{"n_layer": 11, "d_model": 832, "n_head": 13, "n_kv_head": 13, "head_dim": 64, "d_mlp": 2240, "vocab_size": 18497, "activation": "swiglu", "norm": "rmsnorm", "norm_place": "pre", "norm_eps": 1e-06, "positions": "rope", "rope_base": 500000.0, "rope_fraction": 1.0, "qk_norm": true, "attn_scale": 0.149, "bias": "none", "tie_embeddings": false, "parallel_block": false, "extras": ["capped logits"], "init": "normal", "init_std_qkv": 0.0192, "init_std_o": 0.00409, "init_std_up": 0.0192, "init_std_down": 0.00409, "optimizer": "cautious_adamw", "lr": 0.000475, "beta1": 0.9, "beta2": 0.95, "weight_decay": 0.72, "lr_head": 0.0045, "warmup_steps": 407, "schedule": "wsd", "decay_fraction": 0.66, "decay_shape": "linear", "final_lr_fraction": 0.1, "batch_tokens": 131072, "seq_len": 768, "doc_mask": true, "train_tokens": 1087000000, "steps": 8294, "dataset": "wikipedia_en"}
Each number is 128 + 24 x the weight over its row's rms, rounded and kept within 0 to 255. Layers, rows and columns count from 0. Numbers have three digits each. The size before them is the row's rms in percent of the matrix's.

# layer 5 MLP gate, 2240x832, rms 0.0232, rows 115-182, columns 208-415
097:102128134130188111189153182150133170135101163117144123140089107161112163150123119130130124159127134131117112070113076192110093166141160134128132110102121108144114134107131102157146089130117141135126100114129130097139114123109132139083085107125138121175125130131088146089118139156118157098124121163087114146157132120113131143115129138159145124106122100080109123139104144156122146116108138141120150123148139120111144141133091123120142185161105140110178159124130109149123128197140090113112145133129142112121140133119121135145099101118107148110148116151130127140161132146098128125130140132189161123098117117118112139104138099097
099:114127154146163119157124111113144176117159120119160116124163112138097133146102126159076081181099118088144131156126134113101119133143099148098124159141137141118165124102090117120144135109088108124135125141123142141098109136092145108175135145142136148088109125132097117166111153124163096091186159089138148106118118187089146130153105145135135110127108124093193122121162135122108099105160118117147157173146116127096137130119143121169111148128148158124161131104103137106151125127081132136139144133157127110139086149115143154114109137069083130131210099130108118138112120131130102092138129094115131120109104115119115090108153130138
112:158148121103155109096161120139140144118115105094151118098136144103130136139143119134129141140144124172143157124154137167124162108130146119131117184135114106128154120155132121193150127105130138101103160133115124106061161116132116134140096138118118106086111133101153119142131170128106116122101120127079132105167153140119150115162124127133108119096152169144068063140156089095133085127139128168071118147125097149181092166111129105126102112123154134129173134116126090163186151117138139122088152092143123143111142108130133136141105135103138129102133083127074175149124108176138124087106108118120121085079140123099158104177163132138
101:093126117130156158147118132125128124103139142099137127165104131178083094083120092113166171081128102143138105124107153123087135138138107109132126148159139158103139117119127152162146127142118132173151139138085115156143144099136101130143160078138135141129151185088142134118122117104133128108152158126112173156166090115081149196141139119105093108123120131138122102129117172125130124094140160139144147154192144124144115142154132163160156107147152083107169147165151114099153131119138109125128121159111113131110122142146174127143149112150124117132150136128173122138132112132152127165207090143062121127122126113156141112151155142149
094:130130168130136099153096138095138143145145135117151138118136119148135074078118134115127127120090117124127133110104111101153160122125117118171141133145153155102122142107137080095137125097134144143139109130087114135109075108137143112154146143182132125140105152110171122125113144116118127092104187113095148093148105158146176147106150143146129130153115145153106117162121138124078128128147137097135109135130103135133169102127121167084097138137120099096126104142170106079127185190134157121138117123139109166114142132142140119120146124093096138143119111147120114131164135119140174130123121126136081084131158114182159133125128125112
102:090116175162189153143112122190144136116152133136121131144107088158112098141150141136140173102091130127089141106140138175124126134148111126145092160187131132125176128152072165142158074141126127108094127117155157170151154117169110120120113172134168115095103149110155117149118095158135137119147142098127143132134097161089127134101151121135137087122110107165105129144141080164166169166153147148096163116111155123127119062100132162127101138125096123129092122089119122115161091142128134098130135147128128097122093128139141132158127129114119167140132117127091100127134112150110129152163071123132161144104102166130136106142116117156
100:157139095137129114103120125124133101140102114139083073121167125141118118106134120128118103116115139121142160066103117123104150150068114122154145128145080139140115114167102067172121130115099120082158135106118128150131179172099105125121112141098135128134112086161094082137136114107130170134160104075147120154111105126143128101130107154128153111110127114124114126112122139127089131149127142088150165110108126145155172135133113110098155100129176134133173160107141127144186158145124113077093169161136081080166122100150134140123092154118152156125123162113137085141157164128121121169148137132122173097121149145128134096107148144092
110:102103113144139093121165145155187140119121133158107150099130126155111166156190170112092190133103158094149129082130149137146168150105115138111146136143087123159132113096075109133127153111126126133120079142072128107129131131099109132124124164162144141185155127133117102136124103138156108141095110175158148129111123170149153153145134094099125104154146083104133151159114159142128134122122119146120113179166132106126121091123136135104115134122129156158140098164152122123153142098118123116131140144161176120168130101131124134123105138110154146138112093156108121133102098128145152176129121155165152134160148116167124122085119157151
103:130157083143114120134114199161131112116136145086134157098146064073118121116093104116147107142151138098149120116167110121158139153117119109115128121143148152124117117091114099159139151121097102110136158141096104114106125097120094125112125136141134139147105153108112125128124110134150100107151113136122095140131143092125162124124106150103117151099151112134134093123174110146141129092137135115075167135113151148110112132121132107134141138126180104076096147167109126123210134115118171109085144173139129081120124144135129109109130091080152105157110110076148123132118178148109124094111143123095116128089160087134156126100137178148
107:091131132150118167117127090098173109145134136114113112136109118114131137095114067060137163136093149105112147126137137138124139150109112123119124157163143090157114146123130086145155159125145127128142118150093127166131158123101118124134091168123191153123122121092103076118133117118118118118112119148096139125114116160153126110151157154140099121100119151130152124121139131114100114143144119118174105104126118078127105119131162107161133134128150134134140133179076140108149082114119110152085157162147121106125146134141103107143104106127132139118103152146112107115101128097121103164127146149147159113090056092129143095166106101156
100:145104160105132133156121124116140111167099128163119123150124115104123139143133105131073132083117148116148105150146111137117152087159109106133181167092162164133131159135118137147162087179128153155091101172137146121115106132126158114127126106168117075163112110148113085107126108136145108119154113139131126110103130135126084102126103166122148118114139120110114181119142145107132155166133178142114124112091101099167151095138183133158102112136097134143123105111126114139090139122141105209167131157134142158149131140109145136113161135110176118100190131141125111105127137140162162109158096117114102138126137169113144131104115124088
102:171168111112119115159111114110111107088130106115135121116144161086160112121118129097092089099139117137118155088130127164175138091109151067134117138118124122110105158097120133147091129115161142190123150119126133141149142138161121173104136155094105166125084132122163123150141123079125138123112098125119116176148115123156130142083090116133118129104117159148074110134086092119106153120112118125156145100147145146152126175154121121100151094135137093141146085134095142149108118145130134127095115095172078118118093156136163130138144106141120150127137149099100127131142127120124087130144158117115121165127108127097181106132137135121
097:155122160145130103160154135093079147141109128158202091169093126153133115120137137122138104091112169144147157138099178178132135158146122121120102142126160107156135107138114112145108144058134142151175107117164126114122106151117141098119154107128118153094121124144090107126097059142124120167148131083121159137106146167171115116128109144123145174142168095107142185115127131098165108137112138102135144131113166100151118113133161135121150065136130169125144147124134106126126161179124116120132092181142110127133129118164117102123139125104122121147101122119178151078128134142044142126121125133144129149111118110129153168132127143100
099:120138125173101119096128100080103136144141147108093120125128099138126102112122132090125116133142130143133174101119150180128132157104163118134142135138174169141120121147116095152120133125136179157142122092132159132102137122156099142163109119128086128106131132134151107078125134176119117113124145152138125127099133156130105153146100136089154088108117137128159123130126128100103128106081108110114118136142090148040130083133118106079169169129072074145130082117114141123096143148113102150094115120120109118078169111154091114100112115111154110125099134127130138180167134122170134129084106135137113169133140125102144142117108103096
098:137164156139134060149106121108132134146091117184163149112138142107130157142112159147148116063104123107123133137109172119133124135111118149132164100107120154170166134130148126146098106129155148136095125074131094097104121117153128123143103095166124136147138150143117152099182123105139157159081185117130139095062099170084113103094161121120143154128139093144161121164136119134139078124148111143119163136089139137176127131127139133099113132148120179108139109071123127132143134156144117129115137142130113116161116110142140136098130122105163132121129147105109116091160081143139154144165141115135113146152120131102116176041166142147
098:146098148104125070144106157135082105082153130130160115139142113153129147135124118176113124094151115098111091118123092170113117110122168124085144159131075160138155142133140131130108158149150094066105138157109100145170101088120107161134119104119087094179116164126127126135162163126063162091164139134136125148121145161116117116157119116111148110101139112129097169077103148118098167155157133159132133114112123130133167179100154082150163133107128130122082134157134127163139098177147104116104173124184147124097124170119142124095123124148122117178117119119136099116121107115095132116183149110102109143105111128172076087152150099122
098:116120146151151138135143179165137131149127118123135110142116065090090140123123119110112092120094104192106155113136080079112157119154128136116130106108146140100097145115133123106189138135094113140153160106166126115129135160103116158087118145153093132140113162151079105146131130076126156127105113113137125164133133141156128120089128116133132073110131119143108102095173142105111114088169122170094139085108088104126128169144160145119157144137148130085147108115119098095107093119120081159130142173109131082143134122125140097161132155111088108169161103109121110165143126112092123152119130106103124085132113095136171130127149138124
095:112134125162128106095103102092144160161131174063165113135138115129115162147134160144145150125148110138106094150161118113113145126115187138077160134117126126168101163121082115101125135139115137131110126117116121150158187131144124124184105130126137114158130139101136134145155125155093109115129138155121122142100120109182140153150117174153109152131144188134095124118149121181139138100140140115134129134174130112130129134125132119117100159127131128079124106107102058129165149154096110136168160120140112097157145128115147138147147122121107151173130145168139104192122158120135152127170131147104129118131131088133159124145108106163
095:106132114079163131135134156155096078138123099099116125142130141122125105159156098140118115097113142118158160133113122145112099091159161145105104151105166092151164117113141104130135115156130142145131179127110076141153130100144119106076125139127100148133104117142111164117146092122128101116098108091110110116135098055109174144109101132132132117148136142088111142092147125215104105172150128091104113135132129112147132123124136114143136135139139128117102138100156108172102171106119161127155083149118121112170138128166114122175110099110105145113152148146135132100160102134069146120166181141123136140167133161137128093122103085123
101:111146114077162159122093136131127142134099165065113131113176115165114140142106100126147152112105082128117131096152133093112162122142104106115108125126102142081127104125111122123168114123123158130135112110126133135166129099090160100136083162130136145114097128126138135163149120114108125150115122089116157155098099149139123149107135134177103116124115177169138164117124124119117168164172118139117138134126141128131122139149128129109126128103151110089086113108120104099116135142151134096176132127109109103091116106126118133144129149149096139102129121130120115111093148112110152155119120138129107103182129128116157077158111088135
103:138122159129144170153090125105103134123168137136140141132074083104135141146111114130121114121132099078116169144102136162116142128151106122126152148156133113181139121156128106138130136110155165099125103114109118145134117141131143111120130131172156137124104156123122124167120108114145084102114091110112150152155126133143137125120137178115152047125123146112195124102102142140127096141122106141145101126112126127114142120164149109129127120090147148187093135113133135134126183122112148136109115151087093135144138114143149189122141147127107133106090124124114099181091113118088183145123169114112128124158145140164146158088067120082
102:148134124132110166102151146132123132144188133139154125171093093129137110127156155161170118154165116138100144140144119116114132066142167099130144138150142133094164145166123135133138089130162138127160144072133123086059132119129110114134143069137138105145123116121102144110159145089133104128085178130087122165134132095095109099122144089169120134137130139103142122142094131141134127118122140106122143129100114131151113159151170106131149096149117148137149125108117118171121097121091115157100117164162098136106199127112108170134104112104155182137120161148153138093135162121150140175162127134083157159128145107130126103104129111158
107:096111147148150120126190154131096140125177152094161147184123189095080155139171080167131109145131174152112148112150145168140139158117095110156154103103154144143133140179149126141164119147116148119156170130109092132154139130168101142103116143136149077135123130109146127141143156136116110144142132134123189157140094145117117101136166149161130124109145113139118114178114071164142110088185074090108126086137117125167110131153095100129118129071135112121104116149122166150127132074154135114135114128146147132113135136152106158143149114126105152173158103104059111100116113161166134143119153150147155159145105122149116092117101120115
097:100124164140102132134147159112152155158119134109151131122119095139127120122120110134172133150113107155128130132125114134145128107136146107080115087100111121109133141174145174136134119118113122136140165101109137071094131137098170159105167179125140158141150153114158154164063156081109124120122142156103089153100140135128156110108175140134151139150122089173129152136122113097147145100141105127138120138157106110116152146104151105169086121132131181082124129122140163130125128149143104155116112138130108150126100160167175118131145148079091138107153156116120108160149155122091113157142119169134060135109173139102104111102105148089
098:129116134137141126112087124154132086150158095153168105128172139106097142110115140135161123096125140138128107123128145128133196126146111115111122133162085151137142115122118126118090076101183132121107141148141148161120171114144109138145106128116152115134126121150145123148135162126122113126157128160109172094139147138131147155145098140109150092146143124105173119117126129168140109139082123127144129142146118136135130131180121095107130145107122124137121190119101176106141127122091154160063132120135165148120128121112139120088152165128146167127099123094130110126131111071086128116136117153123091079122157091108115140141077091104
098:110146110151072105147126124182112153140146152149127107121178142161107152140118107144141141091106119131148113125130090113155156114137101137089089151120130210096151077084158186127122165131148113104132153131113168139156172131107140129072145125144125139141152139152153111113156119103168112131158125157122111102182117108099127095197112116137097134099132167118141103138118133131153146150119157149104135100101120125107084144114142138144163119164143175173067129153114110154122084160116128127117157128132120139105148113160122126163149135130128160132131114122094111160106129134083114149143124126089117130111177108119152154150128132131
105:136136077120133098101139090135130147135107132134158114153089081135120156088188122169113167096102146110132099121148142155157158133108131108077142162116107150128099128148130151176130125135148137176142153144073120145176145125154118083125112111106146129142120160144166166134160148132103139151149079086165128126107131146091160163132123107122126100118133157136109119148135099147134145145152153124145116129106151122144138135176165154137139127111167150107176098155154151123140107128163100136162165134128115164117123130131131195161125133119147157157115137134126110166109163141138131131164150140108125132147107147146153143092128072108
096:095146087114128125101144169150139111066146147128141097110068100111132105148123103145106117148097121163119186141132166159108168099161085110137117124130167110135135162102124109102143090117134145137133129132123135141140191081166130126125152110164149140147103106084148093143088176135180109103157103147145159148109088129143158089147149166152143153108123141129169123123133122108144131125127136155162130138122123139127155136114086154116082186138096138096125098147112148120127123139091140147133187150112131124144136141148162102145154124103107162140174140156129130169146092120089114135138099152138120095117166118141119168107162065106
095:152163107066122163123106107138161119136129209097112152076175135119117192125175163179105092142116148135113115118142090150100153155135078120105109111121142118123171120110108165169126158111092118128116142129061131124160156132090076144129118147115108130140131182119142150112108165084118098156138165125174095141160130114115115130122140128143096104134113126133115100111115115084133090092129112141115129133125144099191103091128124115124154103135114145100120134163106121055138147126151103121136143109124124127128088170131122132110134154120116163174121161163099120142168058069090115139137120161137173101124101106151143133092184125156
105:152134118128182111141127123157106162117135108134159126094145145142103108089127092147129133134071092150063132106122136113106119138149110116122119156093126112126173144132154110136127108153160129194136111135130139137117170113128141070105156164131099135144121132121109118093107120159151124185117119135089118124122113185166108132112125151125118129141114112142120111150096106112132135119117116122139113133135105129122156117113147142123140094162099141159096100126115127130170083095163104136091123121097132138130160143116141116134150132099112176130120109117094118142143132110078128133143125154133122103129120125067075103142117155128
109:144108147088170090101111120170146145120140137095137131135144138121117106144120116202145118151109144113118119115121107131086103130157126110114121144094107142117165119122123080151173161113130165098144116156096075120130178090101129138122100139108196079119070149111158118115100152105134126121166170154121117112148149123101123116115118142126104106124129169130159095123121148131112125085123130128101118113143139136154119132123118110100087139147160156150136132137129110136108129162162104123147143141134146091150147126066102144106125146108160132115109106134119116134142151115164135140129096174171129145102064114094125092143146106146
103:134086133128130101166108130115104158137173098115128113092113150147115125128080104160116148124170126146116123135100164144145134101124109097136135108134133156102130130138164157130146123112105085144093166116134096114172103102150134160118102179146154148112110147121122110073117105152140142147135114145100123132157129141129095112133153150114129148127127142145140123155134111162123085165148127111159113120148143144129128123130139119130079119078118152102156130142167090150088117113086096182121134135127115124122121137187146123119147105152089091116159119110096118156088165105120122125102165114070118119094124140130110165116131144124
101:119125130130102129145142120157140135145138124115138133154115179183126126118087094135149142123125090119198082105135127192108137170082186131140161113142105123105152092165157078152141144148102124136079172129119132136116124082119143147144124138126132118136106130129131086137132121123117142121107157115080132091105092118086138133133128150144144155139111088120145121074113140179115084171145123122136128147161100135165153077158136113100165174128132124102141136145104150101072156136142153148125121175145123149156153142116129130171133156126116122125105087130145111141124158169097129154108101161088151161141141101112152163083103122081
098:157102108129120107100117102153149127107153107108142125140115161190133105133111088116133109122123115111138129111118091149116132153094153147120190143091159129131100146137120112139128115171116122152152084139127114098156131158136141114157121125094159157145127138100116111108140128137142099144135119108128133117130108157169133129135146125112102150100116129134094146130106161121142159139160126191131130088104100123105141110144140148179137128102150085151095106133154140125088084091089140102134143166112099130134120122126126140102155119196148108109105158100146129122128171128143090096138119166096140151118137109142109141132143153121
099:122138112110126144070150146145166110117139139115113124058113083099102148123125113123111196115122103131116125142156129138132148114114095119095140144168125170106143138114133158142146122099173164155125132171139091131093112129160145094101152160124139126127107173140108146121142140125167133098146123164161127110161136175081144138112130108109102146082107125148135128098134135125126205120149117156156162123129097112121128099145136094148133120110178164104138131112125154092119173091148118119127135100130087098098113123135144080104140115102113149129159113087127115094149131092105125103113123096076110134140097138149177155151146091120
099:139150156120145121139167119084123130127165114126106124111146118137164158152148113132152175102107083142108114112137136178139117124124148086133121125110173132140124072122161126136126136170090135108169170129105157107094133108144166147170134110150139131129101137135138118130166122139111110096155148135109129058138129118105104102145129137167135097110082143132107118102134120118112090141062152093091125169133090109112160118158122125154137141125121140121105192139141123129130153155115128103114153155163145099131110125141127142119163127123110142140129142128119130123102147084145154167166126101134123085139141162162152111112118147127
097:117112143155106141107090114107163178123131133161126157081151143132120133101097132125142138128121097185152116146112155145137137197144149140168117169164123143106111120131088098154117134137119122157156151135124137143146121130113109107136110099164160107157080116104142215137147114170175190109151131105143102135156114104083138125175116121157136160112067122169140144141148167120166147163137099143155106088129148156137154164144137123162104113118151150151080166153135132114135108138136132189124151117122121103107096124177134118092115134128134127113143106113162140164122133122125109121117099104131165130114059121147163128161161117173
098:104142134128155149093115129123165159141134167125118116101138120099129149116119119157141119140167117109178189127126106190108118117140139125144129145124142093160126107140127130124099088141135103129131114106169101128146156136119088132143143137129114121110135186088109050195165108130128140116120144135105128093174120154117114164180109120092128138120088135097134073129121180117119086145125104133109124132130095162120101101155093108118114134148125185090140103114138085102138119166121175136144111137080090104120133170134106137087131104127137139128165121145108114160129150148151088139127126133128106106120135131097136118119101106131
096:180131090120117125169143145124126140131178135171165119118114115110136193161112132125166121155119130138133116145126136111089165158100156154146099163141134174140166101138148139157116118110141139122124092138124135158078112135129110162166120103148110108158137147117166093111107151124125115126168149115148115137135135123136153147135135146091108085121083101160138097137148174092143106135096118108134175103147125153101145100136103145130136113126101089129128102164103101113164138134156158140127125131104120155081139153123136141161090122125129139110090116153112128088100140152125095127155145183067117100139111169133101097164124062088
101:099132125127158120111119146133127074105152120096070114131133096153111140161164140131104134112087113132110139111137123147153133164165124078129123113106133142150172112141077134124173108087109136154136165116086149111156141131146115142112156148145144111122107182143146100130151137104124099156132145101130158164180118147139093097136173092133154163154133138130156108147093098189098138139188114176138139172095127151143115098163086142156117115155146115122151148111114101142138123124136141098150177126142150104146086128121118127124138125114152168172086121103144136136113152127178124166122076139148108102134158164116127128115165072126
099:118143095117127090094112082147106091143142136166124123158121104092140193165093127142132128116101128113123163130133127142124143118147116104127114127101118140115158163076044139118075144173136169128154100157148084136132131145156109154124091179149103100118111103121145125101111092149144160136102114143114130102129131110147087147126158108114151091151130106121115146124128120103110111159132126134083135095116167123110126103089103116115126100134065154155154087171096119137138146110131139154142099142094098132099141122115124108119153120135089152148110182112128096100145122113148156171155141144162120083109101141142139100123162141132
103:088088149119132145130100124132128133160110128108159138125151088122194134112171123106157167054117116163117142146152132111122122100144131101122100125116128147140119090149123138135152130158099168143145116120129155155118115165079159124117102157135116115157115157127115114157127108134157162097103099109098140118142121151122139111144127114088118098139125142128127077101122129149147152182116092076108128131112120121163196164144126133094139108116115115107151109146117134115107139152141091138111164108172115106099116124122149116094118119102101134087112112099142115130108122156116162142130150188113151142117097147162167136129130134139
103:164114122146146094083144122151109163109116088118154115116121132150129098147096100151164117094137072132091156139116133127150158140118121105119108122124135131115144150193120108148144109092136138100125138150103122215100104114105144131141114151117138106096101157161117110101119157169117153117141146140119133135122129142169129098151124177103107118147136132140118122090109097156158148092134122180118134120081085170113129113124097109124134101139130122142113123153129099114122144165161079132119147123139120097063115145136165136133124103170100151128063133137114147103089176150083145122122136154125164122134094108120114090090141076159
096:114107131145118086131102104118174105099132107118106116124156136154116159122147146118066140163127123117124132106131170110105108145110131148121136130134099133155139130105112078154134073142204138099128147141148112085113118096115101104134146099139156085156131131146101127135129127124131129161102097169138114145132116117092116113126132124135167115115157158149132139092118178099122121125148140129136158102118145106125109055117108183126166138121099143132130128118150105122112146138157121131126156191169111163098162120150076121126120102136162103079114125124106106157156137123142090142106149169117127146150108133165078142131101146123
105:146144169164122099128101134136134105115161148174136119117141083140115123089106105102124186119126121098137112123152151096116126125115103131144118177177120105120125105118159129158135160138160129135134172077124105125081160119103164155147154112141138154127111107151109105096095081144145089140160103115133125158102125143105137092100164081111125130117131139122141136129108141135134117129174126121087160129106192148108131138129120099155128157135155168097126094148104105110100116115081145148114132182164140121096126136117130120145133125117200114151119125106098137148075172123126109138172101145136144109137075111138139149142141176136
098:100141126118136112111071159121129119115158113144123111142125070118109134125128114075144156105114134080117162077152143119107155109125115111142148118059158155178091120098143105118099124142157139118136151097120131131089120132136131167182143124132128122161096104117124083138095121146158077153133132145113145125168131104137120144156126143084138118125113106111134146103139100177074130142102121110176139145128127122148120121136125146131118118120095146181121148098112150133168120110125171123128090141138148096145135141159143133101183101118146144135099119120103094123122104110144130145133097126117122148135158110127104133109118096112
106:119107123135219140124137141169147076135079189083126125129118117118091087157121128094166130119098081148118122163122134103164149158132149117124103130132086137126112139135137087140135104126132141128123125086075137129158132118110083153133109166131144150126102127156151135122140124109094160115159130176125138148121099122168142118137123151120095152092129126128147102122104083114176122135118114123117153129126084148126136100119119129127090139152131110171132115091160099124123141128116131110165131118138139124150148150124140079119119185118100136138114076147078102117125118096147110124172113159124126129085173150109116134143135072152
103:109163138096139139157113172155138151140165162104088090163079146127060126135107141150120093111138126103108107114072159149110155111116156099127129127102095127143109127115128130161195115102146115127091171128120117112126097138142149128096147150104139137090128089123107136119129121154081161118149104128108124125143113131138098105116143117145104087116142145121158111137111102122127116150144148146146165145130130160152154110150140090148045082141177130115118163130131116140111178090139160110117145079094114116137116118137101136162147116111132099102148127136086116115129105127105170172103116105090098119163105140106140137158119073060
093:145125130113168128113128109129115079128135169137137143140142151130126157105115108157115120079083138103182132138145126131106093137153128114169130132124147102108073136126149147094095132122142110100121131126180141189129159104138099125105137103139133131116090098093134174127134139139131092090119104089109172090097129139131179142119170107130175110168167143146176123129093106116103126145123112141132107091138145136104188107110162138105130095176132141151113084127119144124138112118123113145114123144161084108069127104122158181130113131117141098176177116111126130135074138081119144154179147127100142116157099155089106129179125121135
100:079157117109126148159096153139116172120149119156138097147133110122148089119123125103113127120144119158119155113096129142145097136137090127097121141108135108107164102102103120120136150118148171106124154101121135101141125141157141110123110146115108128114141143129138129131090114109109157127116106147125139168159117115105105143131156113156101172116156145157179137120148097169096158132183131113120147152127210148104123087163139129140089117122097156118123111165151124141122159156114140159143160153130135102169153149181161163133143146112104120171138145140104113148152122138120098101148170181152159135074112175130126125137155102101
099:107131121116098116192158159141155132158093176132112122098143105104134110117109083152116161130124145123128151119109098127162112127146127103118140147123095161115088162145126112151133119140125120122145119126100173128102131103121151140115128062110160128117122159111151114121144129109129087062141108141151173140124124160081106109099150160155123128085076119113133118143108160066101143136108098135161154114165144130151095076091089147142147146100140120124094091122069129131117087126103121133124129115097141165093131100157137124129131115148101141091147118133137144134092144057095163132123113151160148111086135090107107125174150146136
096:103152144145155168104160149163122109106102158130135147159147105147119123120171147147132178084119107100106131148148112135100102135144119107115075133157112113042154124193101093119169139138133146124150105167120157150153152114101102146134148119137108165142173130185133162134093146103115129145141131123139128156123144110127134157104150132121130107092139133132113120147100087192098103155135147092132094130135176118131097172171161135163155067161112149129168153147085128145094145113109140144140146117159108121120103150148176156104139130150128153149141122124139129128116101129139107094153084135122122142109122165128175106134139100097
105:088123115121158120137121117118118156158162123131157106127144105122114157101116124168114134171141166117141099134140146126130148065098164112139126144159080117116126121149133155117158137125118162154115141151143129112127113130123099105089162119177128110102110125125132123121127133109096102144158103158146134171064121126104091094128166132139112143094106135142121135117167114148116119153184127145137125112133149104120131107108144112102090087100112109090121121138125121127155130102115138123140143144136118127083091125144146139139158148164079135153106119100146084073129118096166124172139129148133113122142138111129102101109116130153
096:135169154117101118130113149142133136115150150143108168115115139116177143117101138106109140125102124157121132128174139125113089115148147083140130151105102158145101076110130152096145104092087155127119137121129122102135177103177152120111134137151108107089103129147121114123113122110147114134122155154111129135111108125099099158124119111112115167131159113135080089152131153127139095087149136148112142175105095154149110114140109099093112174144121124123069137109141137110132139140173118139132170124113127141161120123170125103115125109167126126084120148161164076134153110147110118163116152109145147098135136142145136137145159144118
092:150105129160128161123124152098118077095111151161121157109136140180132134111107145133136090160144142134135122161110153119103130172124139090109047136113110097145158143082123138090120153142169146126089117194097139161159132120165121132104092112157149105118142076124112166097129149152090106156157124109158144173084132134113094104119118127130124100120144135094147120162070138136162169117132128111132108124155117144109160092112084114114117127156121130146126155095120111127143162123148140102157101158136117118125122166133114131149126121098142136168109145135121134150120114127113108087093160089138125096128116111132133114124131143151
099:155120162116134094119134122172120127127117137122131154075126153116148139140186142148115162160120136131117098153148096136136141143122134163138084164129155168147144135136092131125135157111146137088142134154175142106111139114128110113121099127126147114146097146105128139108149116173155109128146105161130145127133152120101151173102094124143109096109082154090093152095122109120157116143085072063148147136089135137159128116122140089111122138103109144148151130131149086141115117172116087106160095138121120133104157144137124113167130093079148136168153122115157161195130129150141153126109116066161144121110141138125140096126169088138
095:118116112114142059158131171136094132141141158124133137111112086115124118120125169164170139082123122125134135132133129156111086105122146121082126119166125117140109132149137140139160151127157153098093132116128101133112144137124136166157162130147099130147113110159116090112082155078142114109144123130142121121162112101122132143120121148212147142089134101165106101107081130132133097079132173082098138142113137091158141153139138117148141105112124134181116147143111185122135113154116138142177107173132122134122154117115145097161144121119134139120109138087167143128152146108163116145111069178155093104110170120108161154114112107137
101:114107110145125134103153134170183161144157174095159173144093114137145164129134145126146092156108125140163130113100148081157129154074093123120100123145128148121177089126133100145126139133142116144152138167173122134165136132105130137133112133102130113147103127081138111126141092138115126129122110105138132132132105180110132157127122176106136096107143121123139109132141081160133161122186138124124121104137121122149147129145150071118130135106113125167144130143128144137124130133131185106066131125117120132145092129129101112179134112161114129138121108140174147130086157164159141150163132054094156137127150132173154134155096098139
093:123117154129155130101069134112147130109135131085103151099094141089175116070089130174134120100114176108121105176150126150135132079178077137073114152124114122121142109141138168188140143118083127079117122141142135147107138124143095171150129111107102095132153100105103138119155113158107101149133106158140108097093149158165169147126167131125101129114048140142122127136107109115176112152153123133099087132178089131139081103153113122105139129139097098084130120085133142121151100121158163095145127108128157119148109144128128145115090144123093095191119155132158120103123112154117131135123140129163102121113132148148143136121118138180
102:094110085078152151109172105148142098159101133088117136122132112123078106168165147158152106136138113114140121148113115173149133162148162103085116087107091121154150100138095122143141121111138154074173152117140098100111167087116131100139149092107166118136140153123170130172125121107123144132112138140154144080142175110103143157175151121088084143102148112110174113162113098099114151143186103120132093124132117103150108137120156112149120124139141135183133128131135154133129103092141091124105112113141133104090153153143093166138081137104122163112119134132117120154122155159139136128131097153146115146121127154113120104104121133128
092:134154144130094085096174065113106103139151157076117146125178167129142128128095084098063137155140136092131124101105118117074140130081164170171087129203147113139084098095146153136130131153149154156118133144130096084130144122106096147141195125096154138154150138132116124081126139122137074123126140123160149118150113135127133089105133166123138129122144116148133103151118139072101118089159153144133112143123164115137140126096104129147119118132120144136108085100117072117144129092163160131150117169096153144116144115137099129158142118135144142171127089140091121164155131113105146149082149180122138102131159115118129102130109131132
100:105134124122179115105155144123181180140140142143125083149105120137088107162132184115124154099122149110103178128144124176156133125102109101127112140151152122147079127133093157108135108127156095123157147108114134123137126148120165112104149142167149138101103128114095151124115105109153136151119096097127105082147084098114103116111140113135122094141132142128151091125081121179154132111109127145134154114121132125102131127120154125155085139123076151134098154106119128147124150135141088122158104087103092169104100129130143142145160107101104138142175141150093153104123133146077146137173132156112132130077081126168133151153107149135
100:139103126147105148135120132135187143126140132143115111152142109125164143144141132119141112152113132082163132129113148098157129157167154120124170126090153167104130159120141158120146112094081131129134123105135118150109116120156137175175107094133097136100127110101144142180135112106147134106118142136084174132120144137131118164123115073092103099115168127128139106152134162124103175112116104072154127111110146154070118135133161126136134152126144146140136120126129128123124164169149146108077154095107127106105138154154119138097095131153140134148100141109126125186115130119119126128121164125147138128147125183131151095148126088129
097:115124129126136129111096142102127138127140133115136132090112121116127107135098125151146126151128143098109090142121188149138139149148085126116128157142112120125120144161164189114110134094107158102150101140140125115122079105144155158154135122127145116103098133106111083096100146112131098145142116133120152147165126148174109157136140139082125134107118119134122095138104133128111189117160128135173105150139107111158085107103134163113138105134137155127121108113146105080070135126112118178115161115100107127105122151112156117120117109136101137111155148125153148139150102105148108149118135116128118172125115155123151143139169099121
106:110112141131111145108120122159114133161129120115139114131121104121124123137127125155175148131080138152116175135125129171114138146128127100140115176129125119059131164136133089127138078125126167109131132134157084126112137107080155121157133124107142099086114138133130160132121101106166111107117134149117130117116097184126165143188134116145133064108134111139117097128117138120122120103156094139159134134125107105141146172117129122106131107148072121106135107166150118115085096100175100120134139153140133128114143140116133058098080099162100097090136084149133133113117142112139108144161139149092121113111115125126170141119137116160
106:170129135123184099120125137112111120146113130160128111146115137102155131147143100089134126118101155118142135129085156124125136093098135110108141108179123135142106135140113089138102111016145158092147131122135127141108074098136129114097134146135145095148133125140163116130086113108145141101122100129130133158151102110144155105122106154125140101150097163141163098158076118131135138105099140130127089098128150122182130101180150167147147100144124189151136126123132141115154112103168145142092129104111166166114148125151157136136159122112138140101117109171079138137103096170124135121109126165149123149141145098085176108131145071134
093:102138113124104133179165134135156146120037150134089182136121099146172072139141098151137133116091138137098121107109141107147135107148127138135156149111122144126119121086122109117125105105125135151154157130147144130150123147152083123161153129100114147132148122122175132133151120125145143106110069137162117111142110145153108141154106144130090142108103117138128126141137153104144125129113081109108149117131120094136111128125122170131150133125164116119106168097154099138124120116158147155129144119127118127176119140106145082107061093102092111078129087102165103077110125157138152112125148149157127108114141145112101103091101127140
099:108074133158146142147140123127135121140095168125131125142157124131132140117125152115110145115109116129132183059102093186161146125137128067126134072130083123157123129119135121099107115128158164124111127129120117145156151129119111160118096146072109116152112124086171144106160075093115123114160171113109121129155141148126133133148136094080129075102134128161116078095092098148094162180141096087104132135138092134065155147152122134130105139159178140171125090138100128148124109142142120125112139121085124104123141130150127145157147139124079126126099094126135146177101141125125129155146119103150154133130075132152150201106126077115